{
  "num_hidden_layers": 14,
  "hidden_size": 224,
  "num_attention_heads": 4,
  "num_key_value_heads": 4,
  "head_dim": 64,
  "intermediate_size": 448,
  "vocab_size": 1787,
  "hidden_act": "geglu",
  "norm": "rmsnorm",
  "norm_place": "peri",
  "norm_eps": 1e-05,
  "positions": "rope",
  "rope_theta": 10000.0,
  "rope_fraction": 1.0,
  "qk_norm": false,
  "attn_scale": 0.125,
  "bias": "none",
  "tie_word_embeddings": false,
  "parallel_block": false,
  "extras": ["capped logits"],
  "init": "trunc",
  "init_std_qkv": 0.03,
  "init_std_o": 0.00531,
  "init_std_up": 0.03,
  "init_std_down": 0.00401,
  "optimizer": "muon_variant",
  "learning_rate": 0.00586,
  "lr_mult_o": 1.5,
  "lr_mult_down": 0.7,
  "beta1": 0.93,
  "lr_head": 0.0142,
  "max_grad_norm": 1.0,
  "warmup_steps": 200,
  "schedule": "wsd",
  "decay_fraction": 0.762,
  "decay_shape": "linear",
  "final_lr_fraction": 0.02,
  "batch_tokens": 131072,
  "max_seq_len": 2048,
  "doc_mask": true,
  "train_tokens": 471100000,
  "max_steps": 3595,
  "dataset": "wikipedia_en"
}
Each number is 200 + 20 x the weight over its row's rms, rounded and kept within 0 to 999. Layers, rows and columns count from 0. The size before them is the row's rms in percent of the matrix's.

# layer 3 MLP down (transposed), 448x224, rms 0.0194, rows 204-213, columns 0-111
095,210,206,207,191,220,188,213,210,184,200,185,189,216,198,174,223,223,183,160,225,192,205,174,230,183,188,197,206,190,184,218,180,213,194,206,190,208,187,170,174,185,209,182,173,182,183,232,220,202,191,211,198,213,207,191,222,230,190,212,209,173,202,196,203,204,193,216,219,181,212,239,177,211,190,229,171,240,199,181,184,230,236,183,231,160,201,208,237,220,200,206,195,191,188,206,210,190,171,192,188,220,212,220,175,230,197,248,179,205,182,225,203
092,219,172,218,234,210,190,198,175,183,197,204,215,186,211,199,174,173,173,195,223,205,203,182,187,229,211,164,181,216,204,204,180,207,242,200,184,194,195,185,214,218,190,189,217,189,175,218,203,166,184,200,225,172,210,196,189,196,228,184,211,157,235,222,157,183,189,194,177,187,215,215,199,170,156,218,202,210,201,190,221,200,183,175,197,200,218,199,217,212,193,215,162,195,198,162,227,213,215,214,190,197,211,193,199,236,240,213,230,212,226,195,225
105,218,228,233,267,198,181,213,176,183,175,197,212,172,220,172,202,199,187,199,179,192,199,208,151,182,204,202,233,214,192,226,224,220,186,216,201,184,226,177,214,214,176,205,231,201,176,221,191,189,198,179,189,189,212,202,187,202,180,192,211,203,224,196,219,203,231,174,203,226,192,173,174,201,189,182,215,181,215,177,224,200,201,200,223,210,199,203,211,131,176,204,190,206,191,232,170,194,213,201,194,216,205,208,193,194,232,195,222,179,199,198,188
108,206,221,186,230,176,212,183,229,190,178,204,169,206,235,156,185,251,182,206,175,240,178,187,175,217,188,211,216,216,175,221,198,215,222,203,209,201,208,190,205,189,230,196,221,213,173,228,211,225,213,178,187,179,193,187,214,184,197,190,197,191,230,201,197,196,197,217,200,214,195,203,176,204,181,216,228,192,198,213,210,201,200,217,169,204,238,195,209,191,195,228,191,226,191,249,252,201,237,203,203,211,196,197,218,212,220,205,182,168,193,227,233
101,193,205,179,177,206,186,194,177,221,205,209,199,207,187,168,196,206,199,183,162,181,178,217,209,188,224,240,216,194,252,216,185,199,198,191,181,249,220,190,188,211,201,205,220,187,225,222,201,174,186,179,209,225,234,213,223,185,235,173,218,214,185,139,204,204,179,182,217,207,190,202,208,222,218,214,195,204,197,209,177,225,187,182,229,188,219,226,224,215,196,165,213,171,206,181,180,206,157,146,209,184,217,197,173,201,216,224,234,233,213,227,190
101,211,193,221,169,187,172,187,143,192,216,207,171,196,199,212,162,207,220,205,184,215,181,199,201,193,227,230,206,187,232,212,191,209,200,208,216,239,203,224,185,193,227,149,199,208,185,190,173,201,181,209,213,223,200,192,204,191,210,200,237,213,175,172,232,237,186,194,225,185,213,216,219,197,188,192,213,214,209,206,235,217,180,167,212,178,186,211,209,219,208,217,196,182,225,228,214,173,188,186,203,186,223,213,226,203,207,221,195,183,195,210,194
104,235,184,169,224,189,207,225,224,214,217,205,165,185,206,163,178,212,174,220,206,189,145,230,217,193,179,203,216,204,203,213,230,188,211,214,164,188,204,190,194,230,165,220,232,187,152,201,181,189,240,204,193,207,156,190,191,205,192,186,224,189,168,208,198,186,207,193,229,187,212,201,220,182,160,207,190,203,235,195,186,198,177,235,203,213,216,209,188,237,186,168,192,215,199,227,213,199,198,233,151,249,161,173,178,176,172,198,200,164,201,206,167
096,216,184,187,195,221,194,212,213,192,190,167,192,181,199,182,226,192,223,192,206,231,195,222,190,202,208,191,196,188,192,227,197,203,236,187,185,210,178,235,208,171,177,180,188,193,193,246,220,199,189,185,192,206,178,227,191,214,191,201,202,170,203,179,154,218,188,244,213,191,205,213,229,225,179,209,212,219,219,186,198,219,194,201,210,163,191,217,176,204,191,185,186,194,222,193,194,196,202,186,207,199,230,199,183,220,206,207,222,199,202,210,181
101,193,189,202,194,180,180,180,198,205,217,217,165,220,177,196,192,205,185,224,233,210,219,210,177,188,202,187,187,207,173,223,209,221,213,165,189,207,204,183,190,196,207,251,196,239,262,219,202,152,202,179,187,177,183,251,218,210,203,222,187,199,178,226,218,166,200,220,190,215,193,184,191,202,189,178,225,217,201,201,195,219,210,192,216,204,183,190,218,157,214,189,218,180,205,214,195,236,217,227,202,214,153,226,201,213,201,180,207,204,214,179,199
101,226,194,196,204,200,187,214,191,203,164,179,226,163,167,229,203,216,192,180,211,171,187,184,204,184,213,176,166,230,209,188,166,221,191,221,227,199,190,176,158,214,194,187,211,205,210,216,181,200,200,218,166,179,223,233,207,233,188,165,172,203,220,189,216,214,193,223,231,186,207,217,221,168,186,204,186,194,216,229,221,215,199,232,214,204,205,171,193,222,200,187,244,212,191,189,200,229,230,197,209,157,201,241,248,205,201,228,206,215,228,208,169
# layer 3 MLP gate, 448x224, rms 0.0615, rows 205-214, columns 0-111
103,227,167,192,180,164,199,196,216,199,195,195,174,232,209,230,221,224,200,193,191,219,207,210,182,187,198,195,212,197,197,220,225,224,195,191,200,208,206,225,198,147,200,204,212,192,218,175,206,240,214,183,152,218,205,187,184,195,193,175,195,217,189,196,225,190,226,219,223,172,204,189,234,211,168,224,205,233,195,187,169,207,204,202,225,236,189,202,211,281,221,214,188,206,186,222,226,189,196,191,197,205,225,180,226,208,185,211,202,179,161,188,253
094,194,214,256,255,189,195,238,229,193,208,209,205,188,230,165,189,181,180,203,169,167,184,178,165,206,175,168,226,199,169,209,204,233,158,225,211,198,209,204,194,164,171,205,213,193,171,210,171,168,205,190,209,201,203,204,182,192,183,209,195,183,213,208,213,200,216,221,188,220,163,198,178,198,205,197,206,194,193,170,211,217,192,190,192,196,226,209,227,177,214,209,224,222,183,228,174,187,207,208,191,230,201,212,208,183,220,183,202,178,197,198,163
109,213,210,230,222,194,198,207,200,229,203,202,188,181,207,211,217,189,228,199,227,184,242,220,191,226,206,223,218,206,185,200,168,188,188,188,226,186,197,182,191,245,167,196,192,193,191,190,167,203,210,207,204,167,219,174,203,193,200,218,192,233,222,200,180,168,183,194,206,214,217,211,195,204,171,199,147,196,190,194,197,221,188,208,213,210,160,175,224,236,223,138,191,208,223,199,176,209,190,191,203,205,206,212,210,206,164,216,209,195,214,234,221
099,176,199,188,167,191,199,202,208,192,203,212,207,209,196,191,207,201,187,222,166,204,173,192,162,212,190,237,256,220,205,188,192,228,221,201,207,237,235,196,210,183,191,201,228,180,231,220,164,143,191,184,221,210,207,218,243,194,206,202,224,230,228,194,198,183,194,197,211,208,166,209,190,210,242,218,209,208,220,212,213,230,189,161,211,191,208,217,198,204,232,171,187,214,223,178,191,194,172,196,187,196,201,169,174,192,223,194,232,199,202,217,180
102,210,180,204,200,212,142,183,158,226,224,191,174,212,204,192,174,207,201,195,164,189,195,203,221,205,255,215,209,179,230,203,195,224,220,187,208,211,225,189,183,207,196,127,208,187,183,215,178,182,188,209,219,199,216,211,188,215,206,204,211,199,179,200,207,227,155,184,235,189,228,199,224,223,206,182,226,217,203,191,203,182,172,152,227,168,181,203,205,215,189,225,219,192,222,168,187,194,195,192,195,192,205,205,207,232,217,222,194,236,222,179,205
100,221,169,245,165,201,188,185,138,211,166,196,165,208,199,200,193,215,172,210,222,218,200,185,159,223,195,205,206,164,207,190,205,182,213,197,204,224,159,211,190,175,247,218,186,217,190,178,222,228,173,177,216,211,240,177,227,196,206,205,223,171,209,201,226,230,190,163,207,218,173,232,203,219,188,207,218,191,174,213,181,218,199,219,180,215,205,207,171,225,188,223,198,180,219,195,211,191,193,207,214,204,204,246,207,207,226,207,153,238,179,208,198
103,201,186,196,229,162,228,240,215,202,191,182,200,209,195,219,177,202,199,215,225,211,239,210,170,181,190,196,170,190,158,204,221,161,174,180,222,174,221,206,193,194,177,209,187,224,205,204,204,237,240,174,235,168,178,213,187,176,217,209,192,200,171,201,231,185,201,208,191,197,187,185,204,216,192,178,207,195,169,160,227,189,189,198,181,180,210,168,215,210,201,192,203,204,193,225,171,183,196,178,228,198,189,191,201,202,194,201,200,146,172,213,226
098,184,204,192,191,200,211,159,208,181,191,229,193,204,223,225,190,189,200,210,228,206,205,205,183,213,191,204,185,201,182,228,216,226,187,179,178,157,197,196,197,185,217,217,168,222,242,197,204,198,195,177,217,170,236,212,223,183,190,210,205,225,196,210,220,193,210,177,195,234,209,204,178,251,195,194,228,217,216,220,204,201,233,192,217,169,210,182,212,191,172,200,236,210,238,214,194,220,225,236,199,213,206,201,186,175,203,179,214,193,212,193,207
104,227,150,225,197,201,215,209,202,203,200,203,170,220,213,220,174,216,183,177,206,191,191,188,178,212,195,214,191,220,221,154,180,191,173,228,240,196,193,193,177,209,200,209,179,249,219,203,216,219,196,191,210,216,225,182,187,224,173,164,207,184,184,208,226,230,176,225,179,194,201,174,194,169,189,224,181,232,211,210,219,193,194,202,197,198,206,206,219,194,171,220,219,212,189,182,184,198,226,193,195,179,212,232,199,202,217,190,197,204,217,182,189
097,232,190,175,195,157,240,190,188,181,191,231,172,179,244,167,181,214,174,205,144,186,153,211,227,235,206,194,182,180,190,219,228,213,181,215,174,232,199,189,197,195,191,199,219,218,229,218,164,189,196,195,179,208,202,219,198,210,232,168,211,216,206,189,164,206,223,217,206,177,192,212,194,177,203,183,196,202,224,196,197,201,202,217,194,220,199,220,194,188,164,197,219,207,183,212,213,195,185,253,205,198,200,217,207,164,202,167,164,220,220,194,224
# layer 3 MLP up, 448x224, rms 0.0627, rows 205-213, columns 0-111
094,187,243,190,195,207,191,193,240,228,228,171,208,184,189,203,238,226,206,201,214,179,190,198,177,200,202,251,217,204,183,178,212,177,183,187,232,213,189,158,230,194,226,224,145,197,203,190,219,195,222,184,218,208,160,219,219,201,206,225,212,199,196,193,181,225,191,214,201,202,185,203,192,237,204,155,194,178,211,254,164,159,202,228,223,188,184,179,188,202,204,199,202,184,216,187,179,162,231,177,190,202,181,209,216,180,199,186,194,170,210,181,193
093,240,206,190,205,261,231,189,145,204,201,166,220,214,215,221,203,202,221,192,213,220,208,226,214,180,211,191,174,150,152,191,205,198,197,176,205,195,203,198,218,214,220,186,200,174,192,178,195,211,239,187,212,200,185,220,170,192,211,168,186,175,218,188,205,200,207,194,231,195,227,214,187,206,198,204,178,193,193,205,187,218,198,224,214,152,208,219,204,220,196,172,196,166,202,186,212,196,235,172,176,181,169,196,201,176,195,208,190,233,203,190,216
107,203,199,220,197,220,188,210,214,218,229,242,236,215,208,226,194,195,152,177,200,191,199,212,214,215,186,196,219,193,246,226,222,205,203,235,206,220,186,175,174,181,210,211,184,172,202,189,207,192,207,204,199,251,201,168,209,154,218,160,208,192,174,195,237,217,213,193,208,224,190,185,179,217,239,205,226,193,196,200,205,212,157,206,183,213,187,228,219,190,172,199,184,218,184,190,199,201,231,210,214,185,224,180,195,197,194,221,207,194,157,205,192
098,211,146,200,215,197,194,199,196,186,200,204,194,186,186,227,213,213,207,210,201,198,196,189,236,221,228,179,208,227,205,176,217,172,198,184,217,142,162,208,190,203,189,201,171,203,191,198,225,233,204,230,177,241,197,164,201,211,200,220,192,192,188,202,233,192,167,227,222,190,206,193,204,187,170,169,211,184,186,175,222,188,224,190,193,182,178,186,211,212,182,202,184,204,198,221,198,227,199,212,199,193,213,241,218,202,197,221,213,182,208,191,226
099,199,215,172,215,180,208,181,223,202,197,196,209,231,193,228,250,185,183,179,212,219,200,219,167,195,157,220,193,195,172,160,242,222,206,217,212,200,192,221,203,219,194,196,204,237,208,204,226,197,215,187,212,193,162,201,196,200,192,200,228,207,195,192,190,186,209,190,181,230,130,229,200,190,224,196,197,170,211,214,197,237,201,196,207,232,201,209,166,201,175,175,160,173,185,224,198,219,173,210,169,174,186,216,202,190,201,206,231,193,229,213,197
108,253,211,196,202,219,221,203,213,218,187,193,169,214,176,198,176,188,195,198,222,259,198,174,169,182,164,200,196,152,192,188,195,200,211,207,215,199,198,198,216,192,170,191,214,251,219,187,189,193,206,202,209,200,217,249,215,193,185,184,212,187,207,185,204,191,203,170,249,184,213,196,196,244,145,209,235,215,209,201,188,202,183,246,165,214,210,209,201,218,203,183,207,263,226,203,229,206,220,229,209,149,232,194,206,203,194,194,188,177,203,189,190
090,210,188,199,186,178,230,197,201,208,195,177,210,225,188,196,191,226,155,176,172,201,241,190,199,196,183,194,225,199,199,144,190,177,176,203,208,201,218,218,215,196,219,224,195,190,189,176,199,211,182,194,180,228,196,191,224,200,218,216,196,214,168,199,227,178,192,171,193,206,219,156,220,213,210,197,181,169,233,217,157,214,208,232,209,209,212,171,225,192,227,209,216,186,226,241,190,161,155,195,214,194,192,188,203,197,182,201,188,213,200,175,206
098,208,221,189,207,219,197,213,181,192,188,176,227,203,191,194,238,182,228,180,162,188,185,211,211,204,202,237,217,192,229,199,192,188,211,206,185,221,197,209,202,193,224,157,203,171,136,169,214,246,205,215,177,203,188,196,158,188,191,179,212,218,221,162,198,214,202,181,192,213,210,208,160,190,220,209,206,204,219,211,186,194,218,215,180,200,209,192,212,215,147,200,215,197,195,179,198,172,196,179,213,157,234,183,198,210,207,180,176,192,222,209,209
102,208,229,199,190,206,198,181,213,180,180,212,191,239,229,200,190,170,196,157,213,202,210,197,201,205,182,203,200,166,198,177,169,176,221,199,185,193,210,218,217,218,205,193,179,226,201,162,219,219,225,209,219,212,202,172,224,179,218,191,220,226,181,214,195,223,161,208,173,211,174,189,200,201,208,158,205,175,204,227,210,212,208,181,235,192,210,216,185,130,221,191,162,199,162,172,192,218,209,189,178,238,212,224,200,195,178,199,180,192,196,205,199